From a checkpoint of a small transformer trained on Wikipedia.
Size: 12 layers, width 320, MLP 640 GELU, vocabulary 2966, 10.9M parameters.
Architecture: LayerNorm before each block, tied embeddings, attention and MLP in parallel.
Training: a variant of Adam for these matrices, 516M tokens, 4027 steps.
Each number is 500 + 40 x the weight over its row's rms, rounded and kept within 0 to 999. Layers, rows and columns count from 0. Numbers have three digits each. The size before them is the row's rms in percent of the matrix's.

# up: layer 9 MLP up, 640x320, rms 0.0704, rows 204-250, columns 0-63
# down: layer 9 MLP down (transposed), 640x320, rms 0.0477, rows 204-249, columns 0-63
up204 105:521497460516490553497516486505431516452480506456518492586496474563491471503556579471479527496507562526466457525522503500426498511549497497396528625451574516547446482561564535536570522512505478
down204 103:544486473489487526500413461562526491485492559451504514552492423507456522534507416548524536514502476546547534456527488496480480569468561522518516487491495489407583503489402417490512483464487528
up205 100:474477455462404567495454495511517518464483525569520435527547508534498448436555481504499401524479506524423499554435476508461448486488473543516480489511492483500486539513479563476506467497548529
down205 097:481442513490498429508493496439517527518559435466495447465438578519520435523426486494474494461575495446422500453475508481486549521511490484501494466539570526438518521539489454530435515520522509
up206 099:530520546513470573493546477497512547489473543404483492471462514493527451500456429513490495535449503499462480488501512482451495556501450517484527531523554499529467545489478499458501450453517541
down206 098:550506489548454436485483485545502529507495410549449477522517474493535507426436542528510527499492489576537499496440426523597477557491537456512517515413504519416512452538583480512495545551473546
up207 103:533479483504428487505598461480554483480465457499518498529524448478468458511492478490450459518469441424534520476497460491545488535512543496469439517518483561539489496479476542498464443494519514
down207 110:524470475560457487444497458486405506465525523534521540481510509533495469453524625511503398474452588518516486529471496460480527430460507498441532469494542498457524587474437460502447501522454480
up208 101:538554452525475538476531523453419464415532573428514514547437494610480440444492534577490526492459503410508482525515493574532497523505474496526538428533516570516476501474478533534499516546507532
down208 105:453471544531436461531484599480474495424539519478457546553511509509490491485497453456535502507492451521479563523477480456529547513534465511548525546438499539457528512508530465495491519463458475
up209 104:562487470489517560544520486503480531518455505451494503514510522504466472460478503412498434488516509499520429544450449457485476515524522462554485598489503522523515480502530417531515476436539573
down209 109:488505495531543479575503484512494471513476463450428558528440483508497481456536503494487541433487481530471541546439508474495453444436540548476479477559427489518532509563493454531504480397564516
up210 095:496555510527465486516514510515488542474519493506513480565398506549470544406491492471570456549519507398461522476495510555568480444451470580463534502416550578573507512370493464542508500430507523
down210 094:572495532483538508459526491407476452481475541463492514500485564446577440557526534521513545472523483532558557493512528501473498579529516491531499491412505515489526497542469528497474517534522485
up211 103:413525538401510479602512523480518507453371463495573478520592460505486548472520547546594479506517445522430530469518530482457537571467515466474459565516523545489574519538531517531434427449496452
down211 101:552477505464530485529470506438504564447553458434513536560561518489527518539567437449480468423500474489531543477489515464511467462472443510505529463456559462492483519517467523512544531457465534
up212 100:539492546417549514531533529469473536571482558520413473577431372509503532483456435530554470470441467514533394552529505559540514481503520485536499526485482577492477509458536526487541461483518493
down212 102:507498465501519479498517482473528492527550553485447480482436548486478534528454573467509451463426475525548537501489556554439447457490480454536512504430467517534512480493515501487519513572427525
up213 100:481546476448483493546550541540473512551479499528568488567514526534524473493555478520484498582487498544539499516558474455522457543562516520482565481521504495462527442500523505500448471437467547
down213 099:512469536503486543518472585525471563594499485473508524446503460507387473508511496486440501497511494494534509469472467502478468478478452498477502466497462505470541516432397455520525560550498464
up214 103:464581496502491597497472504547496503522518424497496455492521472499494539477525558489464519475471588490567551517489577448510541499481452510471472582543536484516514515483456527575460448493460493
down214 100:532482527513545511503517478523588489518465530441543493520411479533477520514526470508454572523530539543573525445515488478477423453427511544530534452494451488491471507484539543490498579497424473
up215 098:481519476476459488585532535559449460537468471494480469536451497515486388515485513516541488570518506457506471530516481435463545536566472480479419478560508523444500520544523464580474519454526469
down215 095:476503499481518493567451454454527520475535498567467525498490494445450577494445501477450465555586540448434558478502478475538510467418529462527533482505491569568540450457535467424601469544468492
up216 096:533464525514482454479536560531459412453472446548584422526519498528505473396560551431576487450468473489460524535424452510460489466524564461528479561517546488433511505502478564519468457495499475
down216 101:453507505505536470470519440541496473492487510427496489496518525495528437477437479569502475513527556458483501528543494512531589477508465449460543456420564436509434423452437485497484490475477482
up217 093:449450441454543449527526452504491484547470488521490520483488483499550471464424527557556505477461510504526475596449530505459551527463539471463494470462509533505544556511487505533513500445482476
down217 103:491435482486563476473501461505479506545459478479492496409528432500500543535514538471522591579429497528519500457540568521506530472483470583459511478536477415511500523510488536478529462521581426
up218 092:529513476442504478451494495461491536525506554518444494508449499440503518416481557488593456507523449516514481477565506439476582517472510455422536531497487534545529399505511523512533532452535477
down218 081:433523480492468532509513516490538427524503431427434539471473554574567502551529487536527544558503571562453514511485523579577491522511546483448492503553484433444534513477550512524414453434467453
up219 088:487448524548491449441496548463464543503518575413525499503478490569496527489488559463557451512490464517450464494549511455531536522627478493525529540475544479407493590544505505548428516505477575
down219 094:481515471499496468556495561592515450491482423496536497506525487449530520530532514532515559517541505529464530451514521381501473444414514560495522462524480532536476463499503433409559499467436486
up220 098:517467475526536536480537527520509499463493535500522469510544520565444465454578526504485425493487452521521479501526525485432551471545475491517597447552558603423458522524537511464438472486508473
down220 107:545553529487481442505489523527468532501518450520472521523482528486514564539462448553445528453482508498507514503519490507521449524458508541527428565495473419530511503464465513489488501577506485
up221 099:466511472417468519497455522442519528540543432507538525477543455580491433465508418532545500438488512482480503512459488461485506523536483508448569562501556503503541510543455538531462430425474510
down221 108:493494436521525547479561523499564515597502423554538516592561493426460534495511507471556459498485427466482481534463510535487481533523488495477493467447494455460506491474512524482581472525515535
up222 101:502542475442516507502486544492481431508536530444522452510458455464457464444566527437504472546514493474584480450536507529463504459504472491542479468448507579449498590515569571500478483526562514
down222 095:543547569512515484516500482487576520490492514473463494463535480485537521461475481511533562419446531495477545526495467538510470544531511458498515513475589493537510489498508442554512439474498483
up223 097:477533452472493545448598526473490538481546475473466494538515498510454492523512459456490408516484550533506454502583432456507507521489501457604440561506489556477553586536597487495500486450525409
down223 098:456479445539506480454475469467484505516559438456531423522524582514513455481548511449548450435486461524499505496516527560492427384513466588495485445497500510534489521437487526484511538498510580
up224 099:527487493533525494510479510501495478533515471559428523434515401439540487450487567471468430490509447515478457440509458515469485510529506497472502605503460457515495386523500481552500515447458528
down224 104:388522493482430473603476485519478528469504520506538533513560431576543482490497509517471465563549488506500518535462389524491482551496469562573430500471523564424536588456505457510475525494513484
up225 092:529449508459543459490477536491410527426476464477569468527486483487564524439566496520521504517491553548409471473422533548435483555530453487518521540464617500465467491530492530556466427496457486
down225 095:529595402513555514498532499578499544487483479497496474513490529461514482575535492517509476476471530503583432477464542438500489526477497398499477463505508430514522446476520421486521525560471492
up226 102:449493515496450527562482582490467453499517517543474410580515456478490447564456553464412485478520486512496484527411515547465469459564490511446510539489523558473427542491543526454455480455435504
down226 104:468524514443455536462421497499503417545447429500547483534488495518511526462551509448529544421500465465496483421525488500487499513522509528521501540448531477435478536502487562504483501501491480
up227 100:559458482480525577531504516425520426451535515454456434512525524515435454484439499509459460488440525474509461485496508473430544460497482525503459550542515583531523547490480571494495440524435528
down227 100:513527528491492502512546476477511496534555517476510476533530507563472513508484500454499494507400481520470482542537567568515511520449480465445437555553524549464586460472522489537464451520502444
up228 099:522514477541481490521597503472543495529485528506545495548402422513517514409470424513514494494544525462511518446469453481545471515477533518516523553503555517496516504542520515509497521489499465
down228 092:462523461525483471539583470522529589514487457511484549492452559412484455484443508454560543531542579517563477562528513528476533539480455477530438482529532481533514491432558529426530479504486482
up229 107:460512524515485529537572524458524500437515447530491459514524429509538485523502493467508419529506535387467486540577482496505515492506467488491522538519475535515516546525527545529492566500470523
down229 108:530518412520490430551532462534507530527460558542494487442454460466498530484420501486543455470507518480499556538532491482536554455478508460491459485504382542477535523527508484476509547574556548
up230 098:488523526473476530530533484497477450489467537467455581514546453538529517504472452527519567512508476551462541488491512507518557470463517482481462565498502588506490553493586507521433511519479463
down230 101:522497494509478493489550519470447534544494470516487494499529548495476507540529514506426473554561506399492555508568432496499464560529464567559503578476550455505505431447497467560530448542462501
up231 096:504564468485435475511509576475530535489490552513492500508501427444475502513507481515542476479490581418504504554498534492547536506457527496505462448490563520450444472515449507482482435489529474
down231 094:502465530504545567522493516509495528470441483493487507543469528476514434495519503489500479439464452520531431504498508561444473520484513548508514606451564509435548475490548420528487450512583515
up232 113:545582526447502458652537525404458513428518464502501513505506533561489532455532553488529546481467488480500477476477492470493518485457442524475544503536557516474516529502504519466406477498445466
down232 113:467502493529458505508507465562535520503524480524526541511535427543531488483510506448535459490496466515516449533500517525444468471508490469482472451494429506537481516475591455557507573489531482
up233 101:518554541502474502567543568517495508465423515513443477518479545551542493537486434534465564495390612507461523452484504518471478490526522477467473508468554519492556472581539525494535523531519473
down233 107:471460529522465480518430509447444465514449526462532500457517454542474494460514502492508541428509447517552503473530555519475540471542464486508614466453552386499513451497508527490447525465478470
up234 103:492573467490520578508544466467500460456518526487426505439491522567475487506558513555502496488462453433499507474551480522491504536457505527465437417449517534551479514540504506496465544412464541
down234 107:469462507533425555479489495493525479464498537559409489518538526450545537565509509524467438564545534524626509480472443542504459466531573491440489527497469510476587548618435430461502505525532475
up235 102:401548459501527530496511484528510398522524527517451463495478454504472439547459564546554521503490516556524481531540486511552540475548529518508558474476503596550446576546506461508443543522465436
down235 093:583507528495578526460449496499430447479482502503531535624474461527466485427537513525475453500534492499513519538517469518529531540470555519507486583467486486493508445516475477489475496451554456
up236 105:479570472468482484460518552523449504479531518439490489486445466461475428523482490582459495483514470542445470462452444547447478508468497475476560536424515523494479477501518489456510472489483497
down236 107:556496499457481502507495513498471492528519503455440523446548506483526479477452555531507500502608458482544468512401552518513482435510538549425498481479443441483509493566546515517526544416499490
up237 100:497492488474510460522493529559478458504482505458436482583524504475502464472539517427541546584474500515476529453501602489437488482513532462513509462446477477471498444526534508477504400471466503
down237 098:520500558500444548491452437446470472507525545495546492443564505586487460538454470543510499414536526430511513550496514525504507536525553501548494458575548468495439480536482444543542549498546489
up238 103:507525467500501521478473499475433484493593472520477466442461536512420507440526572471544515519514489507476502495431546556395581477500458555491481422507525501419470606503515527500487527460453524
down238 102:579449548482525488525492518474491495545498501480523472473544525498569488483486434451397483497552522543545511509505436491535414455514478487555510433463480517490520481577513455527506513517509498
up239 101:443511523474461486590524556501518516514438521465501439548503505454522472510514402570519484589547522515408507492557488493486481500499507518465467572464512492452555530540468483475464537552509491
down239 106:513532490514507467487477584532449445513493501527590518534505504469555530547491505501564504462478523556597590509500470585501459470501511412555440520505648498537483536431507503474448497482460530
up240 103:517527549559502617537542455527494441419528517501495527470544538550501506544476519578477460497477535481506544560499483576492489563460539523531550516492562452467454535549424531389480513493556441
down240 116:466504408514491483525514411534507473508460490496485570484509471405491541561447458455479484392521523556492513473505521489549477473520456460506474524485476473511513557517504508546457504526439481
up241 098:519518570478441484510479511428496472558465480587430535501464518478539538525473520558466503495491525495455512531489518521470457497492544480449485580476518430432535516513492510476586518440495492
down241 102:450467456472587487496496485478500522454530519500485586491562511525426471545511515531468529505530455535500553523470557456606480517593420491463489492525456457546535433551567472453439537467476634
up242 099:525474520505488514517488581494494542496537512459557548478564469564406549500537504522486484426486468501549457500434472509491483478512494517455573582488507481513473504499558492561505404534486478
down242 101:563510566463444538572546507494617489490503477473485509472463506399535405521551437507514495626492504513537492494515442509461459491434495586558473475614535480511428499583456527496458452498507527
up243 102:518513480512471486523504513458544511435490477424515510462459437522479506477582539497489450541482558479471475471433506495501468529479516536506542494461552553494431488536541549511456457493478498
down243 105:526470532454514546485463502516502477527551531486521505564498513473446500515466432464468487469421506495507447560555477560512437442453571510471428517511622461488566534506393453448558529546462468
up244 105:482533478521498534536517493499421458486501544534499497542522441527561425473536542519549429556421474494546458481524487494504463481541479484526502439495520578525422491460544499509422541550497449
down244 114:506484476538493582490525476500522516506529453508530500542492474506489502527433524516556486504472449510498505531493532481481501532459482506492567526490503526478451494509540476557500496482530540
up245 101:409517470519536564504507456523463447494536505524405501471523526484373489450453530478497499553462455528562471587497455530469532479485522521440526531522495520462541476485487605471507544535512485
down245 104:498499461490487499527480491470483477444517441554528550497526542481471492467510480461501494461420550536472524519471560517458498485500524513424496566508488468500525554514466452533526460535515415
up246 104:519458473419496508455437533512494530484484383462582489520505480547544478514489467501514492540504548555459426559503497468469457539481527516487521470465518529474437578500485486555472487553504509
down246 099:483545448523535527529421498516548492555482473486466533478457523532499515539528531553531515527517490593433500479465530531485566545527484515536494468442568507475507506428454505500539511499520553
up247 098:585499474542520506515478482398492510486540534405443568578510558527478433467492460497474493523539431501496436589473498482499464464522558422529495519528485511521554490534553478496436456469500488
down247 093:489486454539574506506493492487506517516560457434513600521526548479499482457578494491476542495599524501557574518508440490531520467519501539513493446469393495485507503511432453582507474412531483
up248 106:507498520509453520492529433451517495445435446470490512509568501557524451478512493480466437485483519522483485440466475601476486544506501534482558493519548577555436505591533533476420446487486500
down248 108:483465513515411520515557530547510507468546537520440509455431523501534616487477536467504522531432522481483482478437507547529487506482490445536459494523520458526465494453458441420469491556528587
up249 100:508502458396465452493517510487453573471527485517539563469481431508500473492433509409486457470506477506447501481505466477517455477462564506494522543497507498501508449506514466567513458460512558
down249 102:478500566521500555559520537566496471554517474487489531512449480466560576520564497456569514497533502473506435503462470419435529501477522469536479586551498547497477537418509489493416532462503540
up250 095:536480540469550460559480505529465502485464496519447472522520494554462474524505422533442531577540502506437518395490525486524514575480542453481530519493514479581511511534489429467523537510549418